Weights of a small GPT-style language model, trained from scratch on English Wikipedia.
Size: 4 heads of 32, 7.35M parameters.
Each number is 50 + 15 x the weight over its row's rms, rounded and kept within 0 to 99. Layers, rows and columns count from 0. The size before them is the row's rms in percent of the matrix's.

# layer 13 MLP down (transposed), 1024x128, rms 0.104, rows 352-377, columns 0-63
105:43 57 29 52 49 27 27 29 55 69 33 11 41 72 63 59 61 40 43 48 48 71 44 58 52 46 27 56 44 61 60 60 13 56 63 42 45 31 73 55 51 49 72 24 48 45 46 16 66 70 42 29 61 60 64 43 51 49 70 62 94 56 51 69
101:58 62 46 42 48 27 57 65 66 72 67 72 71 76 62 38 40 73 69 48 38 59 46 59 50 45 58 47 37 39 37 38 70 17 66 58 33 40 37 38 65 41 83 66 73 38 55 62 56 66 61 58 51 42 54 41 56 44 60 60 28 44 35 40
111:35 75 35 47 34 34 31 72 66 24 31 38 59 52 85 37 63 45 49 60 43 63 46 53 64 35 18 23 41 45 56 60 51 45 41 45 49 64 44 32 81 67 54 44 64 46 45 45 56 61 50 48 34 56 43 74 32 70 50 48 54 57 27 73
092:59 38 51 15 26 78 52 50 81 56 66 56 61 63 41 65 55 50 68 22 49 54 38 21 45 69 57 41 35 43 62 52 52 49 44 42 89 72 70 39 52 49 54 40 34 61 41 61 33 46 33 60 20 56 66 38 37 70 43 51 50 64 20 42
093:51 23 55 42 34 70 62 62 78 64 40 57 45 52 50 47 34 45 50 21 31 39 52 42 55 44 56 62 44 54 46 44 50 44 32 54 42 34 42 29 65 50 57 42 19 59 31 32 46 47 99 48 77 52 53 38 66 39 45 59 08 49 58 70
101:36 71 59 25 27 65 32 39 47 22 56 66 55 57 37 70 77 51 57 41 31 45 44 53 36 45 44 36 41 68 65 61 35 34 27 54 66 76 31 59 32 49 47 66 59 85 60 28 56 65 59 53 47 66 57 29 67 36 53 31 67 57 30 52
094:43 43 53 62 47 53 59 42 78 41 31 50 40 30 62 56 46 69 34 41 69 83 44 67 21 46 42 48 52 74 74 48 44 54 62 17 81 46 47 51 29 30 59 44 26 34 51 41 55 38 45 46 49 62 62 40 54 45 33 45 40 28 42 45
095:42 61 36 66 63 75 48 27 87 56 40 60 45 37 36 59 61 45 57 54 53 57 45 55 49 59 52 44 55 57 31 60 45 39 39 46 49 36 73 55 52 48 42 46 79 41 59 25 47 57 68 40 79 61 35 31 04 62 60 51 72 83 50 42
131:31 80 59 59 62 66 37 40 39 75 41 65 35 39 36 48 62 43 55 72 64 49 15 58 44 58 74 40 59 41 65 65 41 70 71 47 58 59 55 56 58 72 41 57 74 24 44 39 61 48 53 47 36 49 47 58 50 54 81 63 86 50 63 44
091:58 71 37 55 32 57 60 37 33 57 41 54 37 46 37 68 48 77 55 59 36 63 72 40 71 45 56 80 47 52 53 52 38 67 65 45 63 57 34 52 34 50 60 24 47 74 70 74 52 09 30 55 35 52 43 66 50 52 57 51 49 56 69 52
102:31 38 65 35 57 39 41 46 38 39 29 54 24 29 45 36 54 59 71 53 47 47 58 03 74 25 71 47 27 48 60 41 60 46 47 51 36 32 61 39 66 82 51 44 42 42 68 57 53 41 33 48 68 49 35 45 66 46 72 48 08 62 43 55
108:47 23 27 47 60 21 32 54 42 60 50 45 53 61 49 46 71 41 50 64 56 55 59 57 63 67 38 24 31 37 55 38 73 62 48 56 42 35 59 30 46 54 99 69 60 55 63 27 58 40 73 54 28 41 40 50 23 45 37 67 68 46 41 61
098:57 51 56 51 36 59 42 54 44 46 11 20 45 80 77 57 48 73 22 58 41 51 47 32 63 44 50 33 47 42 39 62 70 61 62 54 78 70 62 50 80 50 49 52 69 30 64 38 53 53 49 67 99 61 27 55 15 45 54 59 69 42 48 60
110:43 74 31 65 42 50 45 39 58 33 55 32 40 51 36 68 49 44 50 59 80 30 35 80 40 58 42 52 36 43 78 29 22 33 56 71 45 41 45 24 54 55 39 62 68 55 53 43 61 79 51 84 31 45 46 61 54 58 54 47 60 54 62 54
079:48 58 53 46 80 58 42 49 31 50 53 67 80 67 56 19 36 46 59 51 51 53 41 45 78 48 32 50 61 48 48 36 25 31 44 62 67 32 47 35 67 35 68 52 45 47 36 65 52 50 81 28 42 61 57 58 56 21 35 53 12 70 43 66
094:45 58 72 59 50 44 23 36 42 57 33 42 54 58 41 53 46 83 79 63 59 47 61 61 44 69 38 32 33 58 66 78 32 24 15 77 39 50 71 82 64 52 42 51 38 68 83 28 34 68 61 60 45 47 75 53 68 62 61 45 58 38 60 44
080:36 62 50 56 64 45 50 47 55 30 48 30 63 37 36 73 63 59 50 32 46 34 54 45 69 37 37 58 40 61 44 45 77 70 64 64 50 52 53 64 44 52 47 28 49 57 27 44 79 64 69 62 71 71 51 60 45 37 30 23 99 83 59 53
094:60 73 54 45 46 60 70 60 57 59 63 40 49 31 66 27 41 75 56 46 63 60 42 50 67 66 24 62 31 58 35 50 48 78 41 37 74 41 34 71 46 69 47 34 37 40 30 67 28 28 38 64 17 57 43 45 79 33 31 07 41 27 79 66
119:47 58 50 42 55 90 40 44 47 45 52 50 51 35 74 73 55 83 42 54 53 36 38 45 38 31 54 49 65 38 42 67 85 65 52 45 20 38 58 51 36 62 56 63 43 63 44 68 46 50 58 53 57 45 29 61 46 57 71 66 48 48 51 44
108:28 62 35 55 38 47 35 62 26 72 35 40 36 50 59 69 37 51 21 38 37 48 26 60 68 50 45 56 56 64 23 35 14 54 47 66 46 36 47 50 41 71 66 48 47 46 80 43 66 78 53 60 53 29 51 68 55 61 51 64 65 36 52 54
094:53 60 47 40 35 43 50 46 61 50 35 35 38 62 43 30 38 28 41 69 41 62 36 42 38 65 34 37 63 47 12 27 37 63 61 81 35 64 61 52 49 35 69 42 66 45 44 53 31 75 56 55 35 44 41 50 80 30 48 67 24 51 53 40
102:41 51 61 40 51 43 60 55 38 50 71 57 54 28 50 70 61 47 54 24 65 31 54 42 43 35 71 39 38 71 57 45 34 39 33 58 25 29 46 66 54 68 13 45 39 76 44 72 62 49 65 62 43 39 30 55 58 65 38 67 13 53 53 55
094:61 57 54 19 69 49 46 73 65 36 34 27 23 57 70 52 56 44 75 37 17 52 44 60 46 49 76 35 53 35 39 57 46 30 52 44 54 17 29 51 59 56 53 37 41 45 67 46 61 49 43 30 60 54 62 41 80 47 69 57 70 68 52 45
115:43 35 44 67 76 94 38 45 39 77 75 31 38 72 39 48 46 47 71 25 43 52 58 67 52 40 34 49 81 73 37 57 44 68 81 52 61 52 38 32 41 66 41 49 46 26 45 37 49 71 71 36 31 35 44 49 53 66 68 46 49 52 58 55
090:70 25 38 33 41 63 70 52 61 21 56 69 62 58 51 31 57 31 40 29 56 53 58 33 41 31 50 18 62 29 22 69 51 46 52 30 57 61 51 35 50 44 60 59 33 51 43 58 66 14 46 40 47 49 69 62 39 36 19 79 25 52 16 47
105:68 52 41 61 93 70 64 35 58 74 64 34 50 62 41 27 40 45 64 47 10 56 44 56 76 69 51 53 41 46 52 29 86 48 50 66 44 60 37 24 55 97 69 47 58 40 36 47 38 70 47 34 37 47 59 33 48 48 47 82 61 69 53 49
# layer 13 MLP up, 1024x128, rms 0.104, rows 353-377, columns 0-63
102:71 28 50 42 50 52 51 80 31 48 41 47 44 35 37 57 59 73 51 63 58 33 31 44 30 34 49 56 64 41 70 79 64 54 61 51 63 63 40 42 72 64 23 42 66 60 28 59 34 52 33 43 57 62 32 40 82 53 53 56 61 50 41 46
107:76 48 40 54 47 45 47 57 65 66 29 60 60 24 59 28 68 68 44 40 60 23 68 54 57 58 77 99 60 42 70 75 35 55 47 44 41 49 49 81 44 65 49 76 66 39 73 57 56 48 49 58 69 28 41 71 43 41 67 44 57 31 51 48
095:28 71 68 52 73 68 57 62 39 26 24 42 44 35 46 49 55 38 58 71 67 53 43 41 57 21 60 61 53 35 36 50 54 90 50 23 50 47 37 66 48 52 47 59 58 44 54 74 71 37 50 52 98 56 35 34 52 45 72 57 72 40 62 61
098:47 46 47 52 26 65 63 28 54 75 60 75 45 33 30 55 59 56 48 57 58 37 37 48 49 49 62 45 77 65 31 43 45 74 40 59 34 58 28 66 35 67 49 68 61 27 49 59 43 55 30 56 45 40 23 50 58 24 53 35 55 62 38 36
097:42 58 61 67 26 51 67 47 38 59 58 50 29 62 51 52 52 43 42 56 64 64 41 58 79 39 41 50 43 54 54 57 46 68 15 39 25 70 34 60 37 80 60 45 51 42 40 64 55 51 56 29 35 49 09 28 33 51 59 38 70 67 59 46
094:59 30 50 48 85 45 46 24 50 48 56 48 54 55 26 57 57 64 39 45 39 27 57 40 58 73 30 22 78 25 45 52 33 64 65 53 26 65 38 42 30 82 48 43 15 52 62 48 70 52 29 62 75 44 36 50 35 55 68 46 85 56 77 42
095:38 49 58 36 28 61 51 43 61 59 30 72 21 58 55 63 36 38 22 78 36 51 71 54 55 10 28 60 46 43 51 43 50 44 42 37 32 63 65 53 48 63 25 78 45 48 42 44 63 34 73 64 44 36 26 36 31 57 33 10 61 16 77 63
112:43 57 57 55 52 62 79 42 58 48 42 64 39 20 27 44 48 59 68 72 40 72 55 54 60 59 37 45 53 24 47 46 55 92 54 50 49 64 54 69 51 69 48 60 66 35 23 44 48 51 32 40 62 39 32 67 63 38 92 42 80 60 63 50
094:55 30 45 46 63 48 40 31 66 44 65 44 46 62 46 66 55 49 64 57 65 58 56 41 73 40 25 34 37 40 21 77 69 50 52 38 70 42 18 42 53 59 29 85 37 68 52 58 67 61 55 48 74 59 44 61 37 64 33 74 57 73 53 42
101:39 41 37 55 36 47 42 36 54 31 59 53 48 39 41 37 57 37 25 69 63 45 92 33 59 24 44 65 54 40 20 44 57 42 44 59 27 60 55 71 21 86 21 70 51 72 61 58 64 40 38 71 56 23 60 54 57 49 52 57 51 48 66 58
098:30 37 47 26 62 44 50 67 75 73 55 33 50 79 43 50 79 48 24 69 66 46 48 73 51 51 76 60 44 60 62 57 72 54 56 54 44 64 44 43 64 64 55 74 25 76 39 71 58 52 44 40 32 36 34 21 38 48 70 50 55 48 34 65
102:41 54 43 45 25 62 51 69 46 66 21 56 32 51 51 21 61 63 41 64 36 73 62 52 69 34 37 77 71 67 32 45 62 59 65 33 32 28 25 48 42 44 57 49 36 36 44 66 46 40 31 33 73 48 41 37 28 48 39 02 53 22 67 57
106:49 39 47 74 51 47 53 26 38 56 62 34 48 30 48 65 68 31 36 72 46 30 56 79 62 49 46 52 36 57 56 59 50 41 42 66 38 71 48 46 38 69 45 61 54 51 37 72 74 64 45 70 62 29 35 51 56 64 54 37 59 33 48 74
090:37 22 64 63 46 36 73 54 46 79 42 58 48 38 71 68 72 45 78 46 65 63 49 52 63 46 69 64 40 50 55 33 48 47 67 41 28 51 39 52 30 51 35 56 29 31 42 64 48 50 72 40 73 33 28 43 78 46 75 52 45 58 41 60
096:67 52 60 49 22 42 45 55 51 52 18 40 55 42 35 42 38 19 38 67 52 36 37 74 42 18 54 43 55 28 70 54 63 88 34 56 33 48 64 74 48 50 24 57 58 27 78 53 66 35 36 55 72 50 37 64 54 25 47 19 71 39 33 78
089:69 44 48 24 56 60 84 61 29 48 33 40 50 65 33 41 41 28 65 60 57 47 60 61 39 48 59 47 74 46 53 60 66 36 49 45 48 32 36 78 44 67 54 69 63 21 65 58 46 69 35 42 38 31 64 54 48 65 39 43 64 63 55 70
095:75 48 48 49 38 78 46 81 68 61 82 46 42 63 39 38 51 50 47 67 49 50 53 99 47 35 40 77 66 53 59 53 63 62 56 42 29 63 31 60 10 59 42 69 55 52 60 40 62 43 35 63 71 46 31 43 60 87 65 48 48 45 55 82
111:60 48 39 40 53 82 56 57 34 48 37 67 49 52 41 80 61 57 33 59 53 66 68 61 42 19 42 66 58 51 61 65 77 38 30 60 48 72 45 81 48 61 73 67 43 63 51 49 43 34 49 72 62 33 31 63 50 41 74 49 75 42 52 77
106:49 52 30 33 50 41 68 66 47 63 37 69 38 62 40 72 47 57 47 56 44 37 66 68 80 20 39 74 33 64 61 31 61 47 74 25 60 80 55 80 35 66 45 49 25 41 49 49 58 64 59 52 54 43 43 11 50 38 64 31 50 32 38 76
104:25 30 42 43 41 59 59 61 62 72 48 57 62 48 32 31 46 64 50 54 58 65 58 55 51 44 27 46 34 49 52 45 72 50 55 57 62 72 38 65 48 62 58 63 41 49 34 51 57 46 61 67 61 07 45 33 51 57 48 42 45 42 60 63
100:41 52 51 40 55 54 79 55 59 51 22 42 42 63 42 46 58 43 43 57 36 76 80 68 60 46 56 51 69 40 36 43 40 68 57 51 68 58 43 52 50 49 49 56 38 36 49 44 66 51 66 48 59 42 46 40 53 51 59 64 75 58 23 71
097:30 54 51 55 67 51 42 17 71 65 63 63 67 58 34 52 61 57 20 67 46 51 31 74 67 32 48 61 50 31 54 53 75 48 42 66 45 59 58 63 47 55 64 70 32 57 33 74 53 55 66 34 52 40 41 36 33 53 60 45 48 45 32 62
106:53 40 65 59 67 65 53 42 37 52 20 38 39 36 42 55 68 67 55 50 46 48 57 51 48 39 78 73 49 49 27 23 46 59 45 53 48 42 51 48 39 64 44 77 61 26 52 47 78 35 50 43 56 52 22 48 60 26 66 69 46 51 65 41
093:22 43 71 34 79 38 69 51 38 69 51 69 59 59 34 75 83 63 58 52 55 04 49 68 77 18 55 55 51 38 52 49 45 58 39 57 36 54 40 72 47 51 39 29 37 84 52 38 52 35 52 32 44 25 56 44 33 46 53 15 59 76 58 49
101:66 43 43 31 50 69 52 53 71 72 46 67 40 61 54 69 51 68 55 39 58 53 43 63 71 47 69 65 54 25 68 35 69 39 62 37 42 69 39 53 47 51 38 62 67 64 48 63 28 49 63 41 90 31 31 52 62 57 50 68 60 52 59 68